{
  "d_model": 96,
  "activation": "tanh_gelu",
  "rope_base": 10000.0,
  "init_std_up": 0.05,
  "weight_decay": 0.091,
  "schedule": "cos",
  "final_lr_fraction": 0.1
}
Each number is 500 + 50 x the weight over its row's rms, rounded and kept within 0 to 999. Layers, rows and columns count from 0. Numbers have three digits each. The size before them is the row's rms in percent of the matrix's.

# layer 4 MLP down (transposed), 384x96, rms 0.119, rows 177-249, columns 0-95
099:441474563539525407566413456526604436545497476560484591468437438567527464546513497536472545510535513495494551446495487479570459550548402508510509443486376553467487566529368460550422572415469499521601444502539471487485463512541525472552482538472409546479528570546493557510548501428529500522
094:463479516510573513497498433454532533443480507531407525537493464483508500526546569399433496507479530480450463526532514546485492446523531457433539483529438463535533414532496505503367548546516500503499484468467486570519424497509641664512543449468455590405515550482509512569586609489414450508
097:565447452459469452600478569564483507471555503438517419473463581424470490444607442502498519594495424479527520468480415534440402487470464512500500491552523441535494556438439560478554411665519491542474492507401423554468514451509473515443420533519586522534458479459484465524511487523490488463
091:474472553418476526481524550492407498451565500502492606453471453520511571444535534515503605572461492470457486518421515594462486553505394551521527516433522491451541526498535531499617464496519527514483501445581502543434498536582508509489413451457580523361480461493470566476474400510569408450
078:588555520478358422536481496443494471534541495563533503573431497443448424422491564486528595562603477437464517500478505444582380483518472502411554533540581520537451545447467530476495519572442493420570483584464494477457542524430560460533542496521456488533461499426466460482550532500523548529
093:533538485444489506461468393433505491557491442433420518439472454455452562438453588538453546476530569488507557499492503516539472531445603502516490512427491549527528456454486377471530536480506458410536506591487382519502638455526432515425445497453473550578513499506499558452612512556499471512
088:455445567537517425415520514496498563469553483549564472439565500429471538414561520456537536484440480471546554469614487428470554596467471554444504565398460585485504476554442548570445502483457512527459527555506559610563456489509474466402480447469550596545551452524509476573502530568473493524
118:489521412527481516445475526509463456453449452527426524452448553524535448521496487510405544545452471576544439582518422481529484437503365475470487440492511585395489508524572478453546505400477649473434433409500564534467427438558498475503486480508500540462506519477507454455492564457453418448
110:590420560444561537489585492535545504557439530543456521533541513502486536503509408516556488377491592575489443554546543467473517460423573423549496534405475534485461444515469486585492573502440576490481478482468605558518395408464540478519427487476536470534459504424450511495512490532435577494
100:505494462447442524524576405529497412548487535582417500497521493525566509487427464528545541565452488574599585508526602471478477445463435522555556545453499499501539488587522496519564507430603580460451555592500517562456522408423455442423533497506501506535522457526526513502519414548548404483
118:521497430497582503503527621392509439419577496565548566410536460486521489492483487426554436427533523515470512485530389552490465536477483522564458518501498503456460516555512474428414602590545524458517421457516522606529424606482452441511531544490565564514535463506494477586492455519466522474
098:481499501497400498569487479483549501502533434509634550529541499423584479392525428554500469512454530529519479572532452520500489501486516432530458586523534454545519420528490427578410512518536598552537467662500488485458513453528478435465494467454520468471582534428472399493456491582472504563
095:550500468514561476514489490436542504547566457509548443500497516482457490527503501468400447470471553525473531443478381464474397588497452521486528532502493534535586518505545520467539476494612537563523553542468500493412458482496408406441526566456574442454550524498351504575414451440442419544
097:514500500541559377455580485478412453502513411587492517554465481529531536515553499519415493473643594393455475427528462506391522630515463525494507564505408516558444495488508507505485607585501519416508539522456437488517468498494486528463423551517558452480552474487454506489533451496469487509
115:503568582560552476492558435513547492435518552460499518492560559546557493495490487564567492425416568484538496518528478529508482516526583468435490472458450461535592482546511394599517477525441508411449546478552423352451457466550530492473582577443457518504464419494483421534572581528462526500
089:525445502523496459522480561442562563536510572539497453442497505519601470470587514445458526505460431456495466481456436563431543456465559406529539577472483475508548536560473506500596557508522492615591469540454409515522512514394514514559402485560410518492507415524455436544471531501389504440
108:401606524459549564477529501607469446481507565492472453485601459564568442532530479524495457509510532574481458450460499531523381474426550489482471518537511422513484544441474530469505441495479462432511485516495477612508537434509523451556518577575394555575589460486476522553545568534480393465
104:549492553475483498470562543405490479497605491547531553526558444509442563497436404475521539461505572442436396519507457419546533504433499498490518481523490529496425523523537462480541482435378535473556456502449454448456473654511543477557532510527504567531391471543366450466503512461513443505
091:476561509530550458472482508493573428569466464387475479616533507474504465539405430526521579467520488402382436592511529459516510601530521552525480457458488529474553460488566339570479541546488467482532513452493437462494569478539525471509482508458444432524513492445420563462469499445526462551
093:446517507539458481503466429435589522523465462459454522431521508480501544385537410498586490483503586505427393542448523479501493514453457537460531517480488561507447501552469489465373544553556593389563485490567486498455563547450512495507507472596590542472540552494544584523449487602470569522
119:543559508458584495512449437414615508424433500487512479554403541418495498474612508532436445450488590457450603447503500515407486515477543451564527571485491530541593525523500418498443470516483523405563523571526453534503550490447534454476578485519397480439420465487486485521509480570494526485
092:609558419561501474501403570527549532465478441555521485481523553556532509484526472561422457448504488446429497490443432577474469543499491453468444482519484568588544530425427533551501433498567568507462431517410516388544505512467483569507448484581551496436521598535408456525543486439494486423
095:449500653523496452458516497519473486414417432479529670456520467398427507460552519529504485503540468487512435534512406547456515500431518489437583493460475514517451478497531579479488467481457520549511436541458476452500499405564450459477531527461475533629560495515410483558489494413458491536
088:492434499465511489465643460504568434569446583479527525488485405494417524506511492538479577412490503486451548512611485509563481507511522494447459528509481490503582413544506463576525473543553498472576541505550399572497396535483515413490449578506608512557526530563475463559480454486439556567
108:473490496562523532506477569480409566525512458439414418545465394516429426510456520547404445367537460542454444480476545485481535480574434436475434446465429447491423417567494442487465509431515518471509599500540530525518550529587450398489424537485448536462496532518422524498505498528485537503
094:474494504509583485470453556450522565475492571498490405522622420525520410533528458484516576491570532441463529483464455420481556417502499534440421420553498576501416496436500568463526498440510435399485512505490569517502507492548488507501519612547465442517483488454652454489471546440431541506
103:546512546432522601504489426523477607589427600509469521567542501502513535542551505481486425441460575466478462574549513422524521567552463497481477476508472529475470459536605431516531558483460462489364497422531570493522486533528476515425525475494452589450457472421507583490518513461632534484
084:489428476461528548443534535475467487511477464534438479524477665629504481463482468482473480454551548550468536497550431539505427525531531412590564518580484456510507586477553585476525453470549464473545517568548626510488461582490474508490505506511455480463421497647415498448449485508497538488
108:457499537480537544485480557403502506461441488456538499480571499474437549541551484521496463540592452443485446479608443472559516493557473541546394400480468492467535588430536549549496451523401593584407511476448432527491558541500501437563443600554577494556518502556518564456463465441470476521
100:486433530482485525494556509540529490485519473507528579516483549589539499546452433511478475590551543428444521531581502567503488540561516479476490511577518502406552419563508548475430514507611528390585477487459463575443410531508532518529472651473576457527482457431487588567510535449422526473
094:452506495537540472568510540533423479584599490489546475594515507525495546516565518564449535593559519544424522563438442526590529596541474561482416444532501427527514596429592518511501456468406467515485460461489490478496464501551481500546584523549531468575482453563548422435397501544432476511
106:506520535580553553536601515501512524463543450516473588537571427593474485541527558538484468494568532488503422595481489587585449434491507482560473481554607435452419467567545530561440490496376468494454506476439494475469462505546471453536469378476585491453443536465460458481516508444494440551
092:573500398404466527457479527507527445501494476489497500483556476494565524481489564547529499435505458488524588552429564547547458490465521404512439413480507469500441584405603534469515475474606511467498507573551556553508562502480488487508612481586581588530485440524487549427554528561389502512
105:586494534466563467461517472518443441563475560472470516510473553502535527598508524416488537460394458387514478376559483437510603506526478466524486560589500460479473570456576443458516402484454528498449525453615499478489566516524409513472471531534456441524503552439475492517445426600456522499
100:496410572490532526489514492434413474559503532500535554479543469515516551481520439516517531503391557549573482463501507414507479600490442480506525425459492538546507533499551444472464527474527515403454515434572572422509517444489420466514575394469397451423420395560520435480529486596444517528
113:468523484453521524559535576540403560495553602469382538484456474438551449506517502433541565484488462439477560445474471437497589481653514484495492527576400474500472544446448448515450542554541515469389487507481569591518480462482444367551489479499490476492464472548572498491468509542516476548
100:394461506514493547537505491533411579483484509458564510470489547534506453497471505509422514488586430484486503514486544519501520515412487409572487477537476537434485507586534409462572604655574535475534570458490491443595510412541453542499477492570564567589533532579499557560489476548474509531
086:367464495573486510568515452498541479535559501488448570443498495461547516483430469552489520543528633432548554506525541528516533579458536435437502578555590435582489521461504463465524452440501458453427502464548572537510504473445411493528556562464522526473410531459625551478465573526510571465
130:534535478493474486532485481579491408525448503529520454577408636486471521483545453557479441516652448526451507518461490505550550529531623414469533447533452555535391593536503480490603484497482550452483431521472491492576513526548561428496527451539510543446490546502479436474481540435433551466
087:467451525446434411446510450570425486516457475416493522462420524427496472601423531486434511425558473436468544521446425490539499441495528466433433526494455567531526636505487549508504492513591523520440536507484411477555421447481432574491572583459491574469512477498496475474459477613453480514
087:491508448570579505549467483526454547460604478479460600495533490556484457507563521538595500532488535531530573394585462503481534589500493479399569411478460488480451532539438512545517549472491484525536508511424546592481441439564495429522469501532514507560590491444429553492497443634515594504
109:476396528514471572469465429488534554634546518463459522506465425505572447563438511546381524548569453430495524485549497392505524534522577418535499477498474484571477483521567473477467534456558523469530505559514394486506511419518386532516460462521543415540557543506507457481578397537458485510
105:467586454528447532482525484393514631486485509484468499518555420504546542502501542475515462540468533467446558502561504456483477552455562398544413511487523410541603467537539532454565500411548450522527503543408452533522531473549559482503464516375563484514498514594526382507508545517530587566
088:568446539476523573455477542572609506519469452536444546459494467522463514525547576506577502506424476545525515462468449464519605508466587488540595541549477444445430450556439470454574453499456516477451517589510521399467460517516505450467473443518580485447499452436394458444446497522593581426
133:502494578507569566578505511503543538492522492560399460536513509474483534597490468497397485373626427458519494535461516504496488498503384579578534509457476438556512519585494435550531435523581472537494565585572507554508436501527537535443463489426456496525478459557429477510436414463541475516
085:547488564499433457479524441554547567421482461430481483560402400431481420515596538540441501461582470481502505478526585533489464452439467452553543336551485529562579438436519435451402530570517500478526464472535531504492506490485487576491438452524513518455449569425530554503498471562523482492
093:493509526548486429580531545575506574497491436520561614482484503452460426428523445426493520497486535388531543506491450534446470515432485486528454479555415592532557519501490465583475553564496545528517549516543491477419451537485422597531504523530530418640471565503448494499512564464578431431
107:502490555507487514512466499497514420496499492447557494531485467476494534504479499493484510453564447533515543519516572491510587588495492421507460567464564453680459515578440334538470546439536593521541522448586421513527506485484482496534489454544511534413388450476507573530544462481457391489
093:577506503509469485471547525514500508581448499447486472484433486541500480530539531459478563492469607419489435503479455609549503384472548473546519514492587560488558468538393450507568564498533545540566417487472459471530453516524497663447464500479529495471388536546468561550607463444490553525
091:456453526437561537488492493506459438514437456466602433482555471497390483515514515471563531478518443495506477637563523459484541458490551431544478548583545479510440541516413548461392537463499477434554536478426590459525531560425540541494472476496537464401509467390515525548463539560396557501
096:504518521422487493498501535516508501498507419539457394431555529438570427510501462436459439524624436498478456523487421564461497494529490400417510457536561462506622361448521493464560452510476533576535543508518528484562528461595471474405476522466545479467575545499521461494514566467528403533
098:511458460505478480462509495436601462487521540519475498552489489505547485462480588512477439534566487571558498485464517447484444460591467518472543526447499541503498520505456519492486513365506542437406495535561605570475573437492603446465499625476502513445501484424633473401588476502404542499
097:435446534476542566520399543527589424451408473499527556445474582470545515545480527513481452457400458482536586581574564472513498501472582535498528524541471467454511458571461524510378564487507576426417536532552392550487492461476456497473537510578540529506514484495464536410457551519477414442
087:467522526539503437462540559519554515502546611578504405426555457475414516521478550487619472406562543409444522532462417455437457492626514484485522537506585488476505458506487484462536500405536601465493514543393480542449492501463518464453438605546468501498445528537454523499450512495435534543
082:546512494440384499531525525466503531561513474488528467419531554489508534542393420554541450507472540505504347496599501405510495596506515449473533496555511503558472524517539455504473461553453538413567537494471534448507516563512444491496607454578516490521526530470596531572570514556425584581
095:470525569416509466517487492465473436466487405558523512485432479563465545622551543525551539479550482490559621428414583474509420511510504520520479480511500473471531527448425563530411578465504622457465509515477529576526550461440505463512466472519447465566536529446448469425492508375475470589
127:547487450551547422497465507594546500469597522569550467465520547460428555434539464491435565545425407508433478487437562525402527426448546430566580504477521491494497529565529495536572394538475490542535541499474449555546585507438486547548446590461437534475554536520518511416508489549562477563
109:512454525585530561414467537498498481476506517459495388525497501565518452507417470495534409439443440604477411497450562422515491439497486581560443473494561432431526490452501547524475445456445427562471545457627488459463451502430453458534517487525538500522604427540549474500463429530483407535
102:546468548436428544492469512492456530543487483570503453556450557404524542504568435540512497503443476382432527450505486529448431482558499517579517472569481529575490508539498563469370478490481513486482465511430535441456546397432515502396490518438502359438548549471543407454567501481500561483
084:528447438516578536536439447560433518476534457582526523527501503577428432496558503478481509619536511478498586473550467528491573597499420511464516539526474411440598558495503445558429434463452527428478463419489539520524532557521591432533442538553547526439449484457515464506519434483423594546
085:541412569456477420653508526510460519545463469540555553538486565428521609447499478437527525567551538526552408576507441482440613465504514463501418495561471386472569445494520445533527529492422541458546476490425478467490517603472497510528468496421519480468519425492480511571500516532553460520
097:533515501459490543516418495360525465498432473573481548524427463520419540425443598500560540444511487571548424516519502475498366452499481505604509543508469503436537503496564530538490526462433573460467478442430524614493519561451558496546495418517520524521563522561509564542436507497525571408
085:525488545514438476532419484500462501440487543517485521518442524503612660547422508596432624438505475628508485506423503477553528475457525449494435537454583590490391551473514525560465482437496484521507532588522489481498501449546581465543497530464475529547475481544493487509554454461543585452
090:469526479528432520517420492507428489506463468528456594530406570437527490506508493522484450434500553490475518566443444469417462649494489470450538494504511511528492496551536489457512505487527463425419418518537506401527542440484439551404530558506514412448514474420598415464500512387606511536
102:582491481467435457497481533480367536544514482515457457491620412517549396566510560548481594497528596460550437516451512465480463455504562565466463546520506494478558417506477482452533460417494437541470468533489468553486451517459623462516441509498466439478512507462607424474555503535519593566
097:379572517482538551495551460537590446567483549494488602619516556453533571450478544510421513460613475576413590559582424454525465484549496509481503510472437499576537524506520458550477481446421560521477484539523544356480482468487546476505480523549481530485450476510476475570479549442513528465
084:519479526542479484478597509559509494496392417508504510446468616473457479465462480558445496456518532520517525470422507501530386526554557443540443426466493482531434540487482469460515456545474403549503527508504476515498497486587515551556585580591528575518522505410427494480466624569581602558
091:611497604509451391629519498471421538521532493501533551444429438439510415530446441456426498454463470553466444508511566456584464477477550487476530505526397463481551482568491517561457622503445483426555512510525510464515566507480544542435472466496570501507571492521481594553548538515445544525
125:458498507519407484440529540512542564442501551516488543529496515536511528526543557550535507416515495561409534526516507538390520521585553565500457607484458419462539428367562441538566481402444598523490445588436458498463469593484520457555562497485484505484516582488461566531528568462544482471
104:549523469504477478472580545401558507495451652459470433613501489533523502604429441530515549489591548517546556543460463451442508525482556484563461504551423531471561492464519498468463400422444516547486424507369439508495498499456427477510446463549424436476489493491524435465521527522553441511
094:546438521488551505469384504566518525588421497502573494570500527477592480541464413587548448506439525491489484524577491571514517609508556524446427606495505472443559507562507483442464524396607599443498485559511461498452535472501532507441534509514532453493486593473571514454492439558447555478
097:442527414563494467538496403383623494499579480565518494547468496537470428515509466460483514470447590537447522521465497471431477543482532532417508482484502371482487425467476580518463419467594397508488539516557475533434507543528565518476505478497581647543512514478535533539545468471447468519
095:453498457478499478441523570474407590458495543527485484579502455449468452494579506486481495465497434527517520504496508622561483478419514428587505513447439507580496484500566479513589450489470466543561361523487578466459512559474611503513557441592455571528468434431423454551488526574437476510
# layer 4 MLP up, 384x96, rms 0.15, rows 178-249, columns 0-95
093:488499487499546457534502468488474497468532492448516460482493506513443493491460442600576474414528538471574478421392466473511470595491502520484440526561660507452542588482534516476568454410552453569547561548541524498512549438503416371478477501507451449617455524546565507494428484502546435502
109:459581585474520558547531520439400439577470520506453529533537484521495442542397562467494458463511484460501491638574510541576436455547423475537450500458498480525574481536546488499510569345433433486541553491517479535513568563498595561524490483466426451554575529552445523539459499466513515498
074:405544481487508464549557512495609420536512541446449470516450540500489464602492527495560478485517536507531461459570502490552506509496586443537592434540460493552527529566506441466450592502457483617580497528454425510550429511440475601514510519507446458525461541430564458463425463547534639453
094:454518439442619614423563555500418562471494495450498518485496510541584536413561469498457468433432521455556560503570506560473608462451487557538494534548410492546535552551557558504523523444502470513457513415519436481588478500544495505441485481514494514432597502578523521471504478510394440437
088:461422473524516534570629546453505474476440493559543443547441566551489423411529502502482552514476492500471526520521554519566500501519508523536637506550507443499608476530442581506562501470428477550493610399420510451522431433459454471587516513563475527480551488535490519567434477441478591475
111:596584402464478576613496516489459484528443510412454463499406508555454473581429501483481417514564522459477444529415537554482434465473523472521470450561538450440512521436533422438562562472511514505500530451527437417439570514468509507555505489560466413433483604469499532405546486472463474518
098:414523455529510564496473503516487489410426493529601518472488435580580471470508434528472633474452497504469501558568493567524486403506434507528466528517491522486470531489501576521497400442575426422462433483549572464525464526488531417436476512549533493445518570563619552506499560450394526525
101:407487509415536483458586498473610506522513470475490552621452476506455454497461493515449460487470402482484540574458538432597651528460550544547527453519485511508391392547507492528457516478463445547631579481547477452501411442454560517453499455513511503485518488531471486480458553505470520524
083:566620549496455501570456449449550515445501478396464532387531480471475523500375531447521488446543536531547497486508471581491441500497556406494488507471478519517394488419447472429504423581384514547515477561519465437527418584521508511487446473531459451518495472454459513602534517476562555533
092:491490435537510464382435498596429562574418502523464462462460431518473477464460547508450483546494477511586490618594519468535481502547452532549448479513448452461491486479421403516472457412489459508424540570554513433465473510424482541500472495454563449491477499562522535506493660504564433538
085:462477440458509513433431524499494399504440593454416509518444472451479523538551590395544479551400438386534619476492542504529528556469463508501555469514482535487501470430412434484491475560446508486484564446456450520486398554490537531616499532578490598553473483468450504530521503500525438507
085:479512545448453453444430436523545487348569492484453451474583562444589527520429472419524495553548474509454553479566571516455577577485544442497545528496510454447500435491621498514501476539444527525500491591509508546410458526577490486558439472527396546540551537503542414485446515493535563508
108:461513530455476528561390587519579526470535579419536516518454548474504484582423488446525533486460402577503516536500488530517550491474612399530526456468586490470565526389526438518500527474527472602552505533484509497501489403410553572472557484502459596504415529474517473537546532529541540421
101:470496583464556556485441469490531423428537402478414541430532516504571487463446557478456564444505445555605535536456472513561622456567473483538538525557446523537467412499531488464567447519496501510454483534547554601424543463537569535443520512451478487433468492544384558495513448456509582536
116:477601466490553529484571465569464461526485411492527516520516515482415473523464437549476460453547529546559568526515529474528460551534446569462475416592518533518472483453518458552371509505467540412408544487579541481504507508567499465469575568496563509557554636494600552464455563498591521533
077:505479454515563536491474485433413555445546464463490407467532452571568461518510547568441544379480376456565435480481538515512475491491431600530499538456504497539470520474567481598558472468472504513482481520509531442520590480463481526421600488415516494404532497424593542515583420455490490488
103:497519481464574530606476525576413533469461532456465527484448532563520412507543570547493514552505538564490573563436557500505484462478504507490424519468499461454512523497457578520521617589497493543386519435552425445446487402466504474488475580426485504427449422627486525524584552452494537507
095:486390478552528521560458495534449528453497636546487499508495555494550608516486545445531498528479562529530575498549566449491508462517470451487509488528500526512474480564482642515532502445499598569446568510515516535569434428503464474466491477513394555475541475624531484568458517593512479371
107:553447430451541488575472483529445487516512487516487484606449567547508445611471569477454467540473522562539611535517518524499514424518579450520441503550489455495600527493486548573545511474463487610497517473505456513559426474560479527509466487464460363484463517503379413553596554441508493446
122:472496480447538496488477516446474483481397534528446449481491565578588523531489502469421489471517600491542474537462495444472460439484483490597465501616522482564465554454533569450528493488496504459379500597589567563566429571501437484616478512478430425472526479568475472504462433535565537423
087:504581512475531515493486519527458445484540606381501496606484488435451564546572600512600469568471422501502583492470433462508454494506561523563471511417458585529501406500474507478490564484465483499556482495491552561573518588452549500415510464510513550616431460556504459485464544579552497465
113:535593426497552510553490556432492507555479567576481393532426487580532461591406542437542463569477526560499519478593596443551486531534405563620468496577522483548516475530495494546528574494517464478447523448550513526571508542450493480563514507522496479452439454524610586523541484525495538477
089:528521465494553591561377499553532572492596526531428512467486517519559490452467569533563411530516570503536444400452507500460523476533556497537503498401462521485482568500549525431517477525479547489375489453497538475484548502380529491511610371491462547462516514416587535528514490551497471452
092:552501426496447618439437527444505518428413543555506423568525562571562466454529456523541548500509498544664473483478479589426530457414486459512473455608546462461538542532501541512509539494529560471514418528522481393470463526469498504510471504538504422570510578478501462500557405540454483469
085:588497410575406500525521488529480525488543461506515567381385530479512536538536499473532589512407498534439476451589514530474497548505515465460594510451395452595507457536514454435471488538441465531492575524466578483434526483522488476532560454486458540455499494479461448499562424633576476537
091:513436542537460460450518583524442370401617463509529505550559443483478517514490562468411572507581460552527528495545445513529482431509476522517574507569565513491528576465437477489451512446489526434521470565426489553488559473455526519444470508457579452507436557539432380573502465547413460501
120:525617537526537471582527416516514520488559530410537505506466369398463495547515542453494500553522480471527472484399496432451541508441463578444442464390535530463488477448510427509412507563444536567488498433416403521519588478519565474513497469482532512496523481376559517546533510503521438528
091:554517446506564574483548533503568471461552519395478523443488527522495449561446539473481480455489604529543489434390472496469520511437454454433534535495511489477490437516457551450510554444510451464510565480631569464514490476632588545497495546402407473512599484528482484528537480490378564491
095:535546499426530555525545477416447493496538520440483482513370477513469475528561440501546476420485461470552433411479401500395494504474465490469547508436565458491536553460519513443549507358451521595468511458461533521484473420417552416493549403554441484471499593529564483443513464540517442507
093:553588553505512505448440508456525443399465470476497490396491461525537498465468486449544481471513503440519461438566469479448571457490563410467516502492393435426441507539430466435548515542638497559500498498450470599480597406474570538462403528428453488513531485528446564527564451535481518516
104:453508470456449474436484488471489466627521541450535479557435563472531521487515430553570565496496409633483555562542479431446505584397527472484542468464495554586501481502533542449526462549524445551577610557505526528557456468442513488533513504480475599491455422429581495420474482557538485538
088:555519561570501485550460493516612432446514465501533493495509492496432460536531457443607458582496537508442510406446457522442532529493547584497614578472549586419561489518491488501538595546513593553568499470436523404509517430470529478537495426486469406515521487469479433513386490491505446546
081:519436509507490534495573494400555405434468572508412422486410567571485450489510463442514468494506451483466618437545444484532575477507466508398585549504476521537539480450588500468564519494482465513507466507523578557562456447464574527525529539530398515483451524549496571402422526502478422554
095:457543490541498505503551539585539458537490512548549381466508546436471483549465540467498411466585506420433570562454506449429532419486573495540457475542452437514572520449485543531404482504471499560496527538414424536542466536529503516488437617528490563512579568423417581547427544534516464480
095:518509488532413496399562518559471494544520456454383513464461483489534507460611524416531585584460514421473538475475495555613530527568578476558492444431517518534519590517545562482478479528481477426516522421556587554451430525536464480610472460511452550527520458528572491509476475495537472604
088:475419479439500594519535509556490478568526490531436488393570407502522557509482444508493497555462498485483454538485493431580559519440499576527469531427571567476468501548580480452465573582503559530543485505541586505537582595532410499580547484491464607536544489585541515475462450452418485566
111:516525485462437534442497585456471503488432517515525519609492470510499549569591474366557454539535440592422468508520455424422504418457500499525539410491424519492521488489482554502484528568505489479581460455495446414521478453453576503440449434491502398515590456493438467561484548449506404449
130:565569521578517548494516467527550410454513515463515437567516509505464516513573562427431412505592473542558544449500474499542522526533580553535476482561516509566425466531536536502549485531447442439458463607494606571498507494535488451515493477523560514526464551423421432601411505474473560372
118:580566443545492556512446490424621519504551515577530491578535415532465541469489499389476464618471532542545457407572554498500559602458469485541515494498499455545533374561536520553529529494513512477568471533484569530484589538450532388591440432498510457527488504478505495477522472465518545466
089:484558524457470484445481508493495464557498488489523452479490512506575526462412459470480516543560409495383517564462573493507424527570444648543392507497536555471516481464479571526466372594491490493477502520567471490545532559435443531461510504505573518454487491535551531463508549379511363474
098:476497423589474566465495540586514454559462449468518572509604464518465583636463491543503455429509468432458504588464463466642508517463458585539489474528481548514565569467484447489469524533451552428581506511529468492554455481536449481536510498563520448547532448572491433493462522444582412476
089:466587476430524476482471501536465397471531476531424416484466559512508449511528449463539451529500567565498471484472469533622434436562447575508500473524513517599446523490564496520453419450474554439455602514458552473542442428426522507511654474529530547482510552469578560437483543550457490561
142:471558444505482446528544449473425460483547584513489467549426520477526486521468471522433465518512494465442478525518551575542389489539414587438449441431535569516544532460552535565435488430479498562502469385513471586564561499514432528545529562494456469537485535538610537572566513479414390536
096:459592582536535517463574483500517459510496462469459406574410514564465529506472452507509479383577403515416504483487538587548423544495535559533555465454521487551499526518566538511523483598587464523552566565497516464515488455504495387423473510513455451480424459543504465557459497467523414390
092:457481479480564552482473595465497446521495494592488469468574493541561528476417430524616505551542546513488522620525419435519547577524504611445511601470577533511475519525485486423578477468457567503548605498461486522536506601466536508549496495539447533521533468582504508421494527402480573492
121:456514460436499524509493517494449484450436537507406422545456546537552520557474478549504496453532416537528384475572502440506532509523506533520527568456490469482404525479529501424560517409514440490589504467491486544518617369439563423474518451464415522455589506568498537555518489546425572584
107:489556471520514398513594575516587519513568526525482457453580526503514488508548407514506415417487472461467423468532482508580472458450516556551448461445593510474473432604567534486508460602517366444530539515457530547500549480474382473507556520500510502596540426507474466544481451461465526540
105:405431480501493457478421531532541548507486397516427502550509560469555523468579416498469443548527485517556526418469532444420509528477524526540497424468398513545396479523535577473460440540497489518494553473481539553491449485596514434538596471514463569527609482414434486438459567504458417554
104:571606543531454576560529490520476480474557586537475504545457564466621515537465424530482527542454509473519480360482517614530493510449460498510427480452521517526519504500565496607611462518493516583486454543592515538435495509570420473490489471516515483631502525534560514426575467484517476486
076:488521479529505477526554511450448506504409577480420454475403459534633508538500483455433513439484492561497480489474613528495512450461470471421426570500428487556528548556523614529554494519523385480501453484575437464482550552576542456553546540538638502510407432481495489487512463554518529486
079:505591463454523546521460542585496503535456500443510428405488512427457502565435452594438616502558508470514533596553595430511485391479567401456505488503523448464439515423480505487455391513490427477430539534531501519509445513540424512447430500548528571534504537523447491536437504550442532497
094:508488522521515420438487498498507563428519512495585412589534472551488568442557438539442584495529578591548351440507415489448568545452463522534509538516530431491448467556548486501570484531521428569555550483516589535525569447483476468523467502445460467554444474472560450462518419511556566557
147:506504460379477562472489499477471514512487475419491628604420520526618525446526446509370480552407476576595492462520586516489541483440522519489505428459423492511492512511507478525467514578439438502488514470570461446500460465512515537543619455443546492575566513505513499496551515457573500429
095:515528520482548540446524500512435490478432473448508538586472509489531464455578541402451516526476491524461651481388490565438530487446532473459493496482461485474560530524476561564556550542522596536391450565538532461445504468570551485446449524423563456504455466524413421456470496429510462376
082:589418473424511514472415533469468611507508456486541475450480502532575547482480489449561516536533483537476545487546529536523518511513423473515472548501458465523451520486510557417528383551496560534473449559441487542431479598392533494532476422500419630567387463562531499445576535432467479513
111:586486430511499534506394472492536566487567446528475480465527489556482380556425563504528496498494489566522448490506496498582476472510582423538540479580496416459516568451495404416464509478495548460468521602420465464560437485425550481508566413526498487392498571464508517575533453431461545560
072:507477480467383520441428572481559477520519566508472395568532498563579567518492520561542512444467432481446434459505493476572534445468461532581434469507457448447526589428451495502509535507531498571555467566515466441544448545370438577488486456533530420524508532549558462557475506491538389444
100:481533496409388575521491488454492573481473589496445551504466547514443533496369442384545524468476446478475462549459453461529485504487427417469465522548447501463496539500477435508536508372459526519416526435541426483621472567469555549484415421538447549564505467491546526539488467479535464481
120:466527593433414434533532596468548514499506548436466511485479554439523619550475471523513469433491501522470400501508462484516441409496568529534471437453483589522354461519501527451475555492556439584542525592481453466470438459449422540487513478450444503584546549517509467532511544517554433425
096:476493436501496584423516495475536521515472522453466451470538514509519460510500394526474496391444419454480498492483513588500453511532522479448513578460546581519511515509473502445434402416530476523445467606545500563496487480572580535491600425567403523519483577497515512439569427495374411454
101:415499411530587476449543516603519546473502542520474463408510547488568460601535437495427465507494468434429489485524476605509524559546528519468462479472430539562467475527538526540478446471517485595556500521495597444462514463568413505562436506489430474488470544438499474432538593472414463613
122:517515457507564579477580477452587522530496452464487463467570484511390388479559462457538354579534588389522499470514489525429467518502467609530535441497396444528546443547464493493492561541466477438488512409460503487486464582460451506480497487564523421491563516477527493460470528501435434543
088:471484472500484497482552467553645562593535497450420516465571440536531513533478578439611420510486435504488483458527439549528471438446538441606501539400438526589540447470543495551419478511486522558470491506496508534513407512533462489542377510537512491567515461468414525472474517582493515425
096:518527511481481558431498412514543522481573461469420527508506490469487534472584393451490435630452544524469496426594545492552515535448496491430547442483593513530423496497505504467414446508474568518499561531456557511515411592482383469447517469465527559557559560430552565519466500527456409521
095:578551539526510505462513473472491349520486478507503466550457468517511397565589493541523435492474474460507550510515445541561496551511522529443495437472554509476489567630486509476513626512418439429520548516510537562459562597534428516538599422615557528543500523472526420532469549475475481528
135:527560495443518517545441456451490500501596560445463461556533417545535507498553497425533546562519498491472462531523486494479601439467475557465554583505504496474559484535530520539484522453475559422538494539424524510547565543431479458440463387414488382467492492585628527514503413434430424433
091:428454606496455538445496578479576400513487431481508541508493536474535481504488497485521463520521477451515510470426570424423510520547398490526510504346436466488537469503466572419574458477424534561504491505463434555528401519568435566477501466538483483532522462556505459504418432393457420501
095:516478439520447514481435426476479544411428477545469495464599531571501456475456471524570529488436501459511465589487600594535535537459425571473404578468505473522381520578489422599527430474520545501416453545541510518480478567526439518511499519494455488410476462475557476542578528451536576529
105:400425554514579474438450412547436487491549478514485507540497538497546483379571473470468479501507476583440527490536561537496477434524512555502565510563473457579459418551504589497466553543452523479508573384545593590446468440480475491513528569450570564516474509556527541562434489583461542535
099:410501532599480521505519418519541515451510511516529541523539453462472576466584520398398453508546472485470524465443532502488498494530449479512483316463470498526454387355499550568494516494492518467475495473512499487524492511517466491494407477526480551482486372447445499581429582436519452521
078:509549466437440485396486508516555485455493536559510513545522477516455426503588562490535491522546504475587468599502417423515482501553472449450382461456494518503461490541472578396496524556356525451541487484531461584564531427508510532448470508565606448501576407505572493444471540475493473543
134:516539521544562533520511484528552444532495410494516493433447530502562560487449505526458527496515589535478468482485521416448506439542514538522502444590549479427529494505488546489429539556469591496439611471470444511578463470501428528500448602430604467456540552577633524504503444372580499513